Weights of a small GPT-style language model, trained from scratch on English Wikipedia.
Architecture: RMSNorm before each block, rotary positions, no biases in attention or MLP, untied embeddings.
Training: a variant of Muon for these matrices, 96M tokens, 11724 steps.
Each number is 50 + 15 x the weight over its row's rms, rounded and kept within 0 to 99. Layers, rows and columns count from 0. The size before them is the row's rms in percent of the matrix's.

# up: layer 9 MLP up, 1024x128, rms 0.353, rows 71-97, columns 0-127
# down: layer 9 MLP down (transposed), 1024x128, rms 0.192, rows 71-97, columns 0-127
up71 103:51 45 61 44 40 47 56 43 51 33 38 50 57 56 55 51 51 85 55 46 58 33 57 50 72 40 11 33 46 64 64 34 52 51 53 38 70 64 56 42 43 42 62 19 33 45 46 21 65 42 42 51 62 76 38 42 47 69 49 48 34 42 43 61 60 80 37 55 69 49 41 21 63 69 45 56 52 61 56 41 56 64 59 50 40 49 40 55 73 55 67 41 62 55 45 75 62 43 48 27 63 46 40 04 83 20 69 48 40 60 79 15 32 43 53 39 43 63 26 69 37 57 66 61 39 39 88 70
down71 093:58 33 54 38 30 65 56 42 55 44 60 57 47 88 48 32 73 46 58 81 60 42 61 79 58 76 61 45 63 50 53 61 44 50 32 83 45 32 75 44 49 58 50 62 20 49 02 68 35 54 45 39 41 49 50 50 50 64 60 62 58 51 47 58 46 82 30 32 45 52 52 33 54 27 51 22 34 33 28 59 39 38 32 39 51 64 41 60 52 62 81 30 42 56 46 65 40 40 27 29 56 56 57 61 59 71 34 58 69 45 34 72 32 12 38 58 40 60 38 52 56 35 25 45 40 59 46 36
up72 079:46 41 72 44 71 37 57 40 77 46 72 45 40 47 41 39 36 51 53 14 67 42 33 50 57 29 48 25 71 40 44 06 50 37 52 33 50 72 51 60 45 33 66 44 67 43 30 31 45 35 73 50 31 27 36 55 49 26 49 56 51 56 57 46 23 42 40 51 62 64 60 58 23 39 36 46 38 46 40 42 70 78 62 37 47 57 45 62 39 23 56 72 80 33 70 62 24 49 45 37 44 42 57 63 62 23 25 49 31 59 49 20 46 50 65 78 64 29 62 52 53 54 40 44 41 21 67 45
down72 085:73 25 49 61 43 51 41 47 71 25 35 36 52 28 47 39 52 37 29 38 49 21 50 44 77 52 70 49 64 62 56 22 61 35 40 36 52 41 46 52 36 57 43 60 37 70 37 53 48 49 50 54 50 53 54 19 58 29 42 57 77 48 46 24 15 57 68 08 87 55 57 47 40 33 47 41 35 10 54 45 25 79 70 33 56 33 46 52 28 48 47 46 49 53 68 63 43 50 39 51 19 36 56 40 58 59 51 35 48 46 39 58 51 69 60 67 31 66 29 42 41 53 38 70 54 32 25 34
up73 084:64 31 68 47 54 78 58 42 53 59 65 84 78 56 44 30 34 57 60 43 51 39 44 66 79 46 63 36 56 37 35 34 24 75 65 47 45 30 33 74 41 47 38 42 33 56 80 19 59 66 44 52 51 22 70 42 45 82 39 58 41 33 67 67 36 37 55 25 71 48 51 80 67 50 28 54 55 60 64 54 47 43 37 42 47 41 42 39 40 51 78 44 34 60 77 15 48 29 34 52 62 63 54 58 41 56 71 47 57 47 74 47 42 69 42 50 74 60 73 54 60 39 46 69 49 35 46 32
down73 079:42 41 35 47 55 52 62 44 56 65 73 44 40 37 61 45 42 22 40 74 68 53 43 40 51 48 59 57 62 52 60 61 37 41 25 64 50 53 49 57 54 32 53 78 47 50 44 65 15 48 67 53 70 58 60 60 73 45 48 58 70 23 75 07 45 37 28 41 55 47 36 09 56 41 50 53 52 50 22 61 50 43 69 47 38 89 41 51 66 38 61 48 17 35 64 82 23 61 81 58 54 28 59 48 67 55 34 58 56 39 53 49 36 67 70 50 36 45 74 46 34 50 48 49 25 75 59 43
up74 079:59 36 49 37 51 50 44 48 37 60 58 54 58 52 37 38 47 34 67 45 21 60 28 34 38 29 37 50 52 45 46 66 77 36 58 60 66 37 60 67 62 56 53 55 58 57 51 52 37 62 46 44 57 52 61 58 77 38 64 48 26 32 51 57 62 52 61 49 23 35 62 63 51 45 57 57 59 26 05 48 53 79 62 51 36 04 71 63 43 63 74 49 32 43 40 51 43 65 59 49 48 38 32 22 15 33 50 39 24 73 75 77 53 36 43 48 36 58 59 64 54 35 39 66 39 95 29 57
down74 085:67 47 28 77 20 72 44 48 32 46 62 55 46 33 60 59 34 33 67 41 46 48 55 54 39 73 70 49 49 65 53 50 46 69 43 49 36 42 44 15 75 47 54 33 67 19 78 52 46 39 50 45 71 06 69 67 34 52 66 53 31 73 32 42 33 41 51 42 57 48 77 49 73 50 76 55 65 40 43 37 55 80 71 51 36 57 36 76 38 46 41 54 52 72 49 43 66 68 39 78 62 51 82 33 40 56 44 53 57 79 47 56 48 59 59 36 34 52 52 17 68 56 39 37 47 58 52 41
up75 097:60 65 42 45 65 64 64 73 50 36 37 68 33 37 49 51 43 46 62 36 67 46 46 61 46 68 35 79 47 25 33 59 34 56 42 54 53 40 56 71 59 56 31 41 57 40 72 53 27 35 29 53 36 56 51 49 28 80 23 51 69 60 43 50 40 49 48 47 28 68 63 24 67 42 73 60 31 75 18 17 42 41 60 34 52 30 40 46 41 64 63 48 29 49 53 47 67 28 58 21 45 49 62 23 46 52 31 46 22 29 37 70 72 52 61 60 47 59 00 42 51 42 27 49 46 55 54 46
down75 100:66 56 67 50 50 36 68 53 71 47 38 26 57 60 23 30 55 29 61 41 57 61 31 32 64 59 46 42 43 57 78 31 64 32 48 63 54 46 46 48 51 47 56 63 42 34 40 57 43 54 40 70 25 40 49 43 46 66 41 69 30 42 56 52 43 15 43 28 12 32 34 40 17 38 24 72 59 68 69 40 49 61 54 61 47 38 56 57 50 62 61 36 63 44 28 45 50 36 67 57 59 57 53 50 71 60 56 62 80 71 56 50 53 65 13 75 46 65 80 66 59 56 53 19 71 51 29 78
up76 085:37 68 48 56 31 38 69 52 33 43 45 48 65 30 51 87 70 58 31 41 36 46 28 24 77 47 56 35 86 31 49 58 56 55 75 51 64 30 60 61 46 56 52 41 48 18 13 46 55 59 54 54 55 32 48 39 43 61 62 57 75 46 62 53 71 54 38 76 28 51 50 50 42 51 36 50 47 51 65 31 39 47 44 58 64 38 55 47 40 54 57 43 38 47 59 33 75 34 36 42 17 37 39 59 49 38 71 32 61 19 48 67 72 73 52 41 49 79 52 34 57 64 66 55 25 89 76 50
down76 087:53 41 50 42 43 56 83 59 73 39 41 48 52 28 62 56 28 50 48 50 26 52 30 49 47 24 61 42 55 55 56 43 55 62 54 73 43 76 38 73 39 62 45 24 42 74 45 66 30 41 73 43 64 61 57 16 51 29 45 42 66 64 43 52 38 72 64 37 71 51 57 60 52 69 71 22 48 83 62 44 57 60 25 58 56 76 54 56 37 42 49 56 31 49 42 67 70 35 35 61 76 25 73 70 53 43 47 48 37 43 51 41 21 34 58 63 69 87 58 35 55 21 42 40 30 41 59 70
up77 117:58 33 38 48 76 74 60 35 49 23 51 37 42 36 46 43 62 44 54 62 58 32 49 19 42 60 46 55 33 19 47 54 34 51 42 61 52 42 34 44 52 61 43 58 33 52 66 65 16 36 54 53 40 45 27 74 40 44 46 37 53 55 65 32 65 47 49 85 62 68 28 59 65 75 64 86 19 55 61 63 77 59 51 45 45 68 71 41 63 43 38 68 34 49 63 71 46 24 50 43 37 32 60 42 60 51 45 35 52 31 61 49 39 59 29 67 72 63 28 50 23 57 14 50 19 44 58 64
down77 114:46 49 58 55 49 47 86 49 40 44 56 62 50 26 21 26 52 25 53 52 49 67 59 61 31 48 37 67 68 73 57 49 50 43 37 69 63 47 51 43 47 33 13 33 41 59 65 46 30 79 49 45 62 36 34 33 46 68 43 35 62 38 58 53 50 49 44 27 67 48 67 57 39 35 59 30 57 38 61 41 31 45 77 64 38 40 55 59 45 44 69 52 47 70 61 44 11 55 62 51 63 48 30 30 40 74 82 35 66 79 57 61 64 75 26 40 55 67 64 31 73 44 67 17 49 27 54 66
up78 108:28 49 26 24 56 38 26 38 41 51 37 25 55 57 43 46 75 43 46 50 72 85 55 42 61 29 48 49 49 75 39 78 56 14 49 37 23 34 42 52 38 62 43 48 25 65 66 53 75 54 80 72 61 28 49 64 63 55 37 48 44 48 66 48 22 36 48 51 35 42 47 81 42 46 58 84 47 67 50 38 49 49 60 57 40 45 55 58 43 56 68 45 63 57 43 38 77 42 34 37 66 74 66 62 37 63 64 17 36 54 64 46 47 63 38 39 86 62 66 49 35 44 70 57 71 43 51 58
down78 107:63 58 09 86 54 35 55 26 54 47 43 67 34 72 50 67 70 80 24 52 57 30 51 54 25 54 42 40 19 51 37 51 50 64 59 32 24 38 27 40 67 51 55 44 63 52 57 68 42 48 92 47 46 32 15 48 43 19 40 60 75 37 36 50 64 43 51 51 66 51 39 58 49 37 43 25 40 48 47 54 44 68 30 49 53 48 65 55 74 39 45 43 52 35 47 76 54 60 40 41 33 54 32 74 35 48 20 55 39 32 32 51 47 27 46 47 61 32 55 73 57 36 56 48 51 38 48 29
up79 099:26 30 69 42 35 53 52 61 29 52 30 52 50 64 33 47 57 72 59 28 36 37 56 52 60 59 56 59 48 45 60 26 34 43 24 52 70 42 57 26 59 44 59 68 70 34 49 18 51 46 48 36 43 36 65 50 11 29 49 47 30 23 66 55 71 42 62 55 44 70 45 72 63 66 26 36 56 51 16 60 75 42 68 52 51 42 33 27 53 42 57 61 57 60 62 64 66 50 39 58 47 27 49 63 30 59 54 63 47 17 06 64 38 43 69 40 58 65 52 50 31 66 33 58 55 44 83 47
down79 097:51 67 51 31 48 49 47 57 60 68 36 56 47 52 46 62 57 44 67 41 46 56 41 51 65 72 44 89 60 54 32 53 25 60 46 42 68 39 64 28 34 55 75 53 60 25 49 45 51 52 47 23 33 44 70 63 56 72 51 27 54 73 87 79 37 77 45 43 31 50 67 39 48 61 60 43 75 15 87 69 47 42 52 58 60 43 53 49 51 35 32 65 63 49 87 43 28 73 43 69 35 58 37 24 71 53 64 41 51 33 45 58 59 48 73 80 60 53 63 52 66 63 45 28 45 41 55 39
up80 104:27 61 56 70 57 32 36 33 34 70 55 39 62 58 44 08 29 23 36 68 62 53 35 42 29 50 52 37 45 38 42 63 43 57 22 49 36 54 53 55 23 44 80 50 53 35 56 56 52 21 61 53 77 54 47 65 40 65 59 38 44 44 61 34 34 57 46 79 54 45 53 79 42 24 42 51 67 54 62 52 29 61 52 64 37 48 34 52 63 68 58 42 53 39 70 45 43 48 54 33 56 59 68 39 60 48 41 23 49 35 16 69 54 96 54 30 32 60 53 76 20 62 55 49 39 51 50 80
down80 096:40 28 62 65 70 58 62 36 61 60 44 34 42 34 88 51 63 61 45 66 31 53 51 69 38 24 38 49 42 50 47 73 34 52 43 75 38 46 59 52 73 38 20 38 55 66 61 52 66 67 52 33 71 44 58 40 45 66 27 41 50 29 77 34 38 36 70 46 59 69 59 36 43 97 64 28 37 57 60 41 78 63 59 56 44 62 65 27 50 49 55 49 23 45 58 82 31 37 44 38 40 35 26 44 60 36 49 35 37 46 47 22 48 31 40 58 62 56 58 44 54 38 33 27 43 58 17 50
up81 109:48 41 57 63 14 56 58 40 48 39 40 65 31 23 52 67 38 57 37 45 64 47 68 24 28 39 37 36 55 40 43 52 43 42 45 43 57 49 13 63 58 35 56 50 55 37 28 69 20 29 15 41 48 67 60 53 52 29 53 51 71 72 57 50 61 33 47 58 45 65 36 52 62 52 48 47 48 70 18 41 59 57 69 65 25 54 53 27 59 39 69 48 64 50 74 58 38 57 27 44 47 28 60 90 50 36 60 29 53 66 65 65 43 76 45 51 55 32 23 21 39 49 36 62 56 22 72 47
down81 108:74 49 86 60 23 20 54 63 52 59 48 83 54 35 53 49 86 66 22 61 50 45 31 47 59 61 56 66 45 65 28 73 61 46 56 46 73 81 32 69 57 73 48 42 49 73 45 73 12 48 26 63 44 29 46 41 31 43 39 33 41 42 52 48 64 20 43 63 48 53 80 64 50 40 62 50 60 72 49 49 36 60 24 78 23 59 44 39 79 64 42 47 58 40 50 55 35 43 33 54 42 55 64 75 40 50 45 48 53 56 37 62 37 54 55 31 63 39 35 48 45 70 34 55 43 48 48 44
up82 077:66 37 43 47 42 42 55 90 49 25 33 58 60 42 39 66 32 55 48 61 38 36 64 60 56 61 46 43 57 66 62 60 71 30 25 47 42 34 55 80 43 51 38 57 72 57 52 59 78 66 66 62 49 26 75 28 56 48 38 57 43 45 66 47 47 64 53 53 57 46 48 41 52 48 49 39 38 33 44 41 49 56 54 32 13 42 81 23 80 68 50 47 27 60 68 32 82 60 72 22 81 50 61 44 46 43 60 61 50 18 61 68 60 17 41 57 46 26 67 39 48 49 55 35 25 44 45 30
down82 080:50 68 37 61 37 41 58 35 37 26 46 54 56 42 43 21 52 48 47 54 52 52 70 52 11 66 28 50 84 49 58 39 72 46 56 54 52 56 50 40 42 51 43 69 52 17 48 73 66 31 64 42 32 36 52 54 58 64 48 49 37 54 37 54 49 64 51 57 34 51 51 41 43 39 63 43 56 19 67 64 39 63 62 64 69 50 46 60 42 36 59 65 42 41 12 27 32 50 56 62 23 61 61 09 37 76 67 73 53 83 57 46 44 57 47 58 46 10 46 35 63 46 53 50 12 56 71 73
up83 106:90 44 44 43 55 61 62 34 54 48 63 46 69 68 56 37 89 41 32 52 50 67 72 68 55 67 39 83 45 50 40 67 45 57 74 39 29 41 58 49 66 71 65 58 58 83 26 61 55 34 51 50 26 41 60 35 51 51 37 38 48 09 39 58 16 37 66 44 58 51 62 64 50 61 62 62 46 25 62 50 49 70 42 60 15 38 54 52 68 39 68 25 79 43 53 46 48 56 34 57 41 64 65 67 38 41 26 51 58 33 72 41 42 44 62 61 50 59 66 31 66 58 53 43 27 59 28 53
down83 098:44 38 39 59 57 47 43 47 54 36 42 67 54 46 37 53 34 69 65 52 69 53 52 75 55 61 52 20 38 56 60 38 53 49 57 64 83 75 65 63 63 47 51 53 31 44 62 24 53 56 51 27 41 43 43 54 60 57 29 43 42 87 42 77 55 69 72 70 36 51 30 59 74 37 61 58 62 01 39 27 39 40 46 53 49 56 47 67 17 51 58 52 23 47 60 78 34 73 50 22 26 50 46 56 46 67 56 37 44 55 44 45 43 46 54 56 60 37 30 69 66 17 75 39 61 76 72 53
up84 111:33 84 49 60 74 60 31 59 27 36 59 54 79 73 38 16 48 70 49 41 49 38 57 42 49 34 33 47 21 45 57 61 42 64 43 35 66 50 79 39 42 47 45 33 68 44 51 50 22 39 65 42 46 34 46 93 68 40 74 42 43 43 59 57 08 79 37 50 23 28 32 49 54 55 43 67 46 48 46 48 44 19 62 53 41 48 54 27 58 63 39 39 44 49 44 46 43 31 69 45 39 49 51 41 68 63 49 47 52 09 38 54 62 50 31 56 63 51 60 62 31 64 43 37 48 63 23 37
down84 112:25 47 16 20 52 51 55 55 48 58 53 40 55 49 59 35 68 39 57 45 43 51 38 71 31 67 48 80 35 79 57 30 64 46 54 35 50 37 46 49 31 67 93 41 50 49 82 68 33 41 26 56 57 38 36 70 30 54 74 40 45 53 50 61 17 70 48 47 33 47 41 24 42 44 67 45 52 74 60 80 39 31 81 56 55 19 41 60 46 61 54 25 50 54 56 59 31 49 75 68 52 49 55 45 49 32 48 55 58 55 34 43 75 33 27 46 46 34 68 40 47 50 52 42 27 31 54 26
up85 103:43 43 37 60 51 73 55 54 79 38 39 35 46 66 49 21 47 67 48 40 57 55 51 51 16 68 37 56 31 49 46 73 60 46 28 26 39 46 50 37 47 28 33 52 59 51 55 46 38 33 39 43 79 58 49 69 55 61 29 43 44 50 37 47 48 42 61 46 55 55 66 37 52 68 55 54 38 59 93 68 40 47 52 38 42 50 39 80 26 34 18 59 54 40 22 54 77 45 64 51 41 47 40 68 37 24 39 85 57 46 28 40 43 70 59 08 61 22 71 64 67 21 50 57 43 66 46 58
down85 095:40 37 55 56 50 58 37 62 51 69 57 28 63 66 41 32 31 65 70 45 36 30 44 86 23 63 48 24 46 88 69 48 34 37 61 21 49 48 38 63 73 65 50 50 58 42 45 79 38 30 52 64 26 33 32 67 44 35 70 32 47 71 64 40 37 52 52 33 49 46 67 33 45 21 53 56 41 39 38 74 49 26 67 47 32 58 61 47 48 69 22 70 51 42 26 53 60 57 30 57 27 56 43 68 56 67 61 36 37 57 38 39 48 74 29 60 44 44 23 44 63 59 46 39 57 37 74 34
up86 104:65 59 43 60 34 42 49 48 64 57 64 67 51 38 36 71 38 56 63 55 59 16 56 39 51 71 73 35 73 26 68 43 52 48 31 39 41 44 36 61 40 20 66 43 53 33 44 56 48 23 54 83 74 62 17 48 44 48 64 65 39 28 35 78 48 51 58 47 44 44 47 35 25 55 27 81 48 27 19 71 47 34 46 42 33 43 52 43 38 64 44 22 55 42 37 50 67 64 93 34 38 54 35 36 50 41 66 64 30 40 55 63 47 42 35 47 46 57 82 79 51 50 62 54 69 45 49 57
down86 102:27 42 38 84 60 56 39 45 73 48 55 56 41 39 70 51 37 37 50 54 43 24 53 42 42 55 51 49 58 67 33 37 26 58 30 45 39 38 51 55 50 57 21 50 55 31 17 47 50 55 58 57 66 56 43 57 51 56 65 58 56 56 43 50 51 55 69 17 40 32 79 52 43 56 45 63 87 55 50 31 45 63 46 64 62 51 24 56 34 71 35 80 59 39 55 96 61 65 27 23 50 39 67 31 53 57 67 62 45 29 46 63 63 41 72 26 46 75 47 64 38 37 30 41 83 22 52 62
up87 092:38 47 41 19 61 50 50 44 40 40 33 37 52 50 40 58 70 42 43 31 66 69 32 64 42 65 44 38 45 26 48 58 64 40 36 19 46 35 78 57 91 42 51 53 45 33 25 35 50 63 59 54 43 50 43 55 70 70 20 55 33 64 52 46 71 67 34 43 60 57 72 58 42 53 30 43 51 47 79 47 27 70 25 41 71 76 52 50 60 47 41 51 62 24 35 55 34 35 43 15 18 47 52 43 51 49 42 49 69 73 54 50 36 10 47 38 34 61 59 42 52 23 50 78 56 62 50 69
down87 088:27 51 70 60 52 43 67 49 27 37 60 52 93 49 60 54 60 40 19 50 55 34 62 59 70 42 48 52 57 25 59 38 51 48 67 70 20 46 29 34 61 33 61 59 22 64 46 52 51 63 46 43 69 58 43 33 49 54 60 54 46 44 41 50 40 22 37 57 43 26 31 80 53 44 88 19 55 61 49 59 46 30 57 37 70 66 37 29 37 79 37 56 37 34 49 37 25 62 50 37 54 42 34 36 59 47 55 51 31 18 38 73 51 59 50 51 39 54 65 62 28 76 38 81 41 34 35 49
up88 098:50 62 52 53 66 70 49 43 27 39 58 67 46 82 58 45 42 57 35 37 40 38 43 47 23 55 50 53 36 50 57 58 54 50 57 34 67 43 57 38 65 53 99 67 44 40 38 40 40 36 36 68 64 71 58 65 50 32 39 37 50 54 53 28 45 61 61 54 57 49 26 41 27 38 58 44 64 77 85 33 21 59 42 53 51 44 75 32 50 52 49 32 56 45 24 70 49 23 37 73 83 30 40 57 35 43 40 37 42 47 60 72 68 51 44 64 55 54 51 64 39 37 19 50 67 75 56 21
down88 097:57 38 54 55 44 37 59 49 71 25 47 43 49 61 23 83 74 62 43 34 40 22 49 66 28 39 28 63 39 39 50 52 58 90 48 59 48 54 59 72 60 44 33 46 37 15 47 23 41 29 47 50 34 39 38 65 57 63 29 44 48 68 54 24 54 56 39 43 34 50 50 59 67 33 54 55 61 67 46 30 82 19 33 34 44 40 21 55 25 40 65 79 26 30 58 41 51 45 34 67 47 44 39 28 62 32 57 52 42 48 47 49 48 69 49 35 30 78 47 55 46 63 48 35 35 70 44 30
up89 125:57 63 41 26 42 45 40 38 63 51 17 52 43 46 49 44 61 52 26 38 34 50 38 53 32 51 49 53 42 47 49 58 34 51 62 25 59 36 23 80 27 45 64 95 57 66 59 53 52 54 60 61 36 63 37 60 26 36 60 63 34 24 20 70 46 26 45 64 53 59 49 72 44 49 65 47 45 78 71 35 36 38 35 59 55 43 39 37 42 34 65 54 55 46 38 45 21 43 25 41 76 72 67 61 35 61 62 30 63 72 31 74 27 81 46 36 46 51 57 56 53 21 53 57 33 59 44 70
down89 118:58 40 69 77 37 27 55 50 26 57 34 58 47 35 76 43 19 21 65 60 08 53 48 52 35 41 36 41 42 64 62 26 80 66 67 47 37 38 38 57 60 52 70 43 59 34 60 42 59 19 53 54 61 75 44 57 61 29 48 46 77 60 44 46 58 46 44 71 66 55 63 39 72 47 29 40 52 84 39 66 51 52 27 51 63 42 16 60 61 46 43 39 67 69 67 45 63 49 67 36 38 17 45 47 41 53 49 51 41 46 51 59 27 43 51 63 40 49 31 26 44 55 51 61 54 77 57 83
up90 121:41 75 24 59 58 38 59 44 30 41 70 54 41 55 60 20 27 51 47 53 59 42 66 27 24 47 61 49 45 42 45 41 36 23 50 35 20 61 53 63 57 37 57 74 36 54 51 40 31 60 30 49 45 88 46 27 46 51 28 80 75 49 21 35 47 63 56 13 68 68 32 76 50 74 60 49 63 51 55 45 66 69 50 51 57 21 41 43 38 60 45 41 63 52 61 65 82 38 60 52 30 42 36 33 60 42 69 30 44 46 82 69 42 69 59 53 49 57 35 32 61 55 50 54 54 63 64 57
down90 106:53 75 39 35 53 56 31 53 36 65 71 51 56 43 61 43 49 44 68 53 58 16 58 57 43 58 39 59 43 50 44 65 61 55 45 38 33 48 62 79 69 71 68 59 31 46 70 15 57 71 41 71 57 67 42 61 35 48 35 65 47 80 50 39 77 49 35 41 77 45 57 42 83 43 44 56 26 67 48 50 94 41 24 33 71 18 48 47 54 49 63 31 35 46 88 70 35 60 61 37 40 51 34 57 54 42 52 41 54 41 58 65 67 49 57 48 38 44 36 40 67 85 43 41 39 68 63 67
up91 108:43 24 30 39 57 69 49 60 45 44 47 68 53 14 60 35 27 37 42 54 56 36 24 53 63 51 75 51 43 60 76 37 41 30 42 43 52 34 12 35 42 73 64 23 61 36 37 43 56 47 50 49 20 41 55 36 42 59 67 39 57 41 50 50 61 72 67 49 49 50 51 68 54 69 47 77 78 55 69 26 23 54 79 67 38 26 62 32 65 46 57 48 37 42 28 48 52 63 57 66 41 14 28 41 58 60 84 40 48 49 71 69 48 58 59 38 62 55 30 56 31 53 44 54 65 73 38 54
down91 100:73 50 53 47 43 47 59 75 52 45 35 49 60 62 52 54 51 89 60 33 45 35 39 54 44 27 53 39 63 49 83 27 52 61 74 55 33 49 32 43 61 47 42 37 34 66 57 69 58 54 24 53 14 48 37 45 47 44 28 37 68 45 28 04 60 61 38 37 45 60 56 35 41 26 54 17 44 31 55 54 62 44 56 40 32 57 27 58 61 62 38 64 53 56 51 09 56 51 48 31 45 33 65 44 30 71 81 58 34 57 30 58 53 53 26 46 25 44 72 50 56 27 31 28 45 47 54 61
up92 079:55 50 85 67 65 67 59 42 43 61 28 67 58 57 61 46 60 36 52 51 63 38 48 48 44 57 67 46 51 32 39 45 51 28 48 71 63 65 38 66 61 28 53 45 33 38 59 74 33 32 65 55 41 41 62 70 48 17 53 39 64 54 57 52 37 43 55 67 26 46 51 68 70 59 56 53 35 59 65 84 55 31 51 56 12 66 54 06 51 31 58 14 49 57 55 39 48 36 71 42 47 54 78 56 56 41 68 49 55 53 57 18 66 38 44 82 43 64 33 70 53 68 46 57 43 26 19 29
down92 082:51 55 30 73 33 64 46 59 50 58 36 41 77 31 58 70 41 19 59 55 54 51 66 63 54 80 59 45 25 59 45 72 48 58 85 46 26 53 52 57 42 52 35 35 78 38 33 46 31 56 48 56 39 48 47 42 43 53 39 41 52 34 78 42 82 47 29 40 50 55 53 28 75 55 31 49 34 29 69 98 85 54 52 38 79 56 56 45 39 61 43 83 51 25 51 57 52 45 67 45 66 32 41 36 45 34 46 66 34 27 33 65 37 52 73 42 67 62 44 49 57 68 55 58 43 35 58 49
up93 092:27 43 82 80 61 46 59 30 29 48 62 25 49 26 52 32 28 53 39 51 65 53 73 38 63 70 36 37 56 41 43 49 66 72 50 33 65 55 59 39 40 80 53 62 34 60 30 60 47 32 46 56 65 56 81 71 81 63 57 50 64 37 62 20 63 40 23 56 80 33 69 50 50 95 62 58 63 62 37 58 47 54 62 53 53 39 58 59 58 46 71 31 27 68 37 87 60 43 56 57 59 37 60 48 64 55 49 52 60 46 46 35 61 35 31 64 54 54 33 75 31 54 58 55 37 44 51 66
down93 093:48 56 49 36 56 45 59 57 70 29 53 48 36 32 57 54 41 80 53 38 76 56 93 49 54 53 48 49 64 61 51 39 54 62 66 54 67 53 55 27 23 45 31 53 73 30 68 68 33 47 31 50 78 35 54 55 48 69 26 45 68 57 57 62 34 35 64 77 47 31 30 36 25 45 58 38 39 64 66 56 50 46 54 47 46 81 39 57 40 59 52 79 37 35 58 47 31 45 59 63 60 77 50 63 33 50 64 55 63 35 67 82 21 68 68 39 68 55 30 66 48 54 05 51 47 52 65 36
up94 089:36 54 36 40 53 52 29 66 73 32 56 46 49 41 66 48 33 37 01 56 47 78 63 63 61 40 60 41 27 44 61 83 45 74 71 67 45 56 50 64 00 68 48 48 31 47 55 55 41 40 48 44 47 49 55 39 44 21 55 64 46 33 47 67 55 64 34 65 52 38 16 53 61 63 48 55 37 50 29 51 42 17 59 57 46 54 35 35 31 76 34 47 68 71 57 62 63 67 25 52 46 56 31 57 48 22 68 36 46 60 63 47 49 56 49 64 55 50 30 44 38 82 60 46 48 29 39 57
down94 086:37 63 75 63 55 50 32 50 26 45 62 59 53 50 29 49 57 54 77 27 24 59 62 66 78 70 48 82 42 69 29 61 66 60 43 32 58 57 84 42 55 60 43 59 62 49 46 65 35 59 55 26 55 64 48 55 36 37 57 55 38 51 43 43 40 23 40 72 36 54 77 32 47 18 62 46 57 23 32 65 59 67 35 65 35 47 48 57 64 70 32 61 53 42 51 48 19 45 68 33 47 51 53 06 33 52 44 59 35 64 47 40 45 60 56 26 53 66 37 56 82 38 52 49 58 58 17 41
up95 100:46 46 44 71 55 57 65 41 51 61 38 47 59 44 54 50 45 39 41 57 38 51 34 40 48 79 68 28 68 51 58 72 31 27 70 53 37 53 33 49 17 64 64 77 44 40 53 47 69 41 23 79 57 18 52 40 50 40 66 35 55 61 29 60 31 53 48 71 87 59 54 31 44 40 63 67 53 66 47 71 39 76 28 79 36 40 48 47 42 25 83 40 32 65 61 46 33 38 33 65 54 46 79 56 68 53 22 45 37 42 51 55 40 38 54 62 32 57 36 71 31 46 38 65 74 71 39 57
down95 098:49 34 51 34 49 54 53 61 39 67 59 68 26 32 47 23 37 49 40 36 52 52 36 31 73 73 49 35 62 36 70 64 47 29 57 30 61 58 48 58 43 36 41 58 55 28 65 40 81 59 85 64 46 54 31 41 44 52 71 68 44 66 28 69 45 49 45 74 61 61 64 92 68 51 49 37 59 13 43 63 36 69 38 33 60 70 43 84 55 36 40 68 59 52 43 61 41 47 62 71 51 41 46 63 64 45 59 35 59 54 82 66 47 42 42 51 65 28 55 27 32 70 51 73 48 80 53 41
up96 086:88 21 44 45 36 74 46 72 43 36 53 46 30 38 48 45 39 52 79 75 30 61 50 26 46 79 69 56 93 41 52 43 44 67 36 77 50 51 47 46 51 33 62 72 54 37 65 48 40 43 53 50 64 52 61 53 46 41 48 55 42 43 40 37 51 42 15 55 52 65 65 50 65 43 63 43 47 52 79 39 38 50 16 65 28 43 21 61 35 40 39 58 44 62 45 58 34 29 31 39 62 48 42 70 33 34 65 49 58 39 80 67 51 43 20 52 38 38 45 36 46 31 40 24 57 68 76 43
down96 090:45 46 57 73 47 71 36 66 41 46 18 31 60 34 53 37 52 33 74 26 62 29 41 64 76 50 30 53 31 62 72 77 35 46 55 63 31 58 53 33 45 47 63 38 38 47 63 11 56 53 54 45 56 34 78 12 56 42 54 73 56 61 43 57 25 50 53 28 65 22 30 24 46 43 28 29 56 36 42 43 53 22 42 54 60 45 31 47 17 41 41 46 51 44 34 55 54 49 45 41 54 78 40 42 42 50 50 43 43 31 53 69 83 60 52 37 31 57 58 68 34 27 64 59 68 67 49 47
up97 094:30 42 40 57 59 46 61 37 89 52 74 59 51 33 43 62 75 56 53 20 59 28 46 61 99 23 42 41 40 57 47 52 34 29 47 66 25 49 38 45 68 56 43 48 55 34 45 66 59 70 49 61 56 41 59 25 41 37 43 45 30 29 50 68 38 38 51 37 34 38 49 49 64 69 29 57 59 55 40 05 53 39 59 50 50 51 44 75 63 53 31 63 32 82 39 54 51 38 52 44 17 38 40 37 39 57 69 83 33 49 50 31 50 34 51 53 86 51 51 49 60 36 28 60 51 48 68 53
down97 098:69 58 39 44 56 44 60 37 44 31 66 15 57 32 46 48 46 49 24 60 41 32 52 75 39 52 26 48 46 49 52 81 53 42 35 76 53 79 79 52 54 73 61 78 41 68 30 43 68 67 35 60 78 59 55 55 40 63 31 39 42 55 33 74 45 41 58 41 45 34 66 53 22 36 63 58 38 10 38 46 38 45 48 61 58 40 47 55 62 31 59 47 63 42 48 48 29 57 41 59 62 55 58 55 66 19 33 67 41 54 51 58 74 33 76 52 48 15 55 35 46 49 42 50 74 57 23 19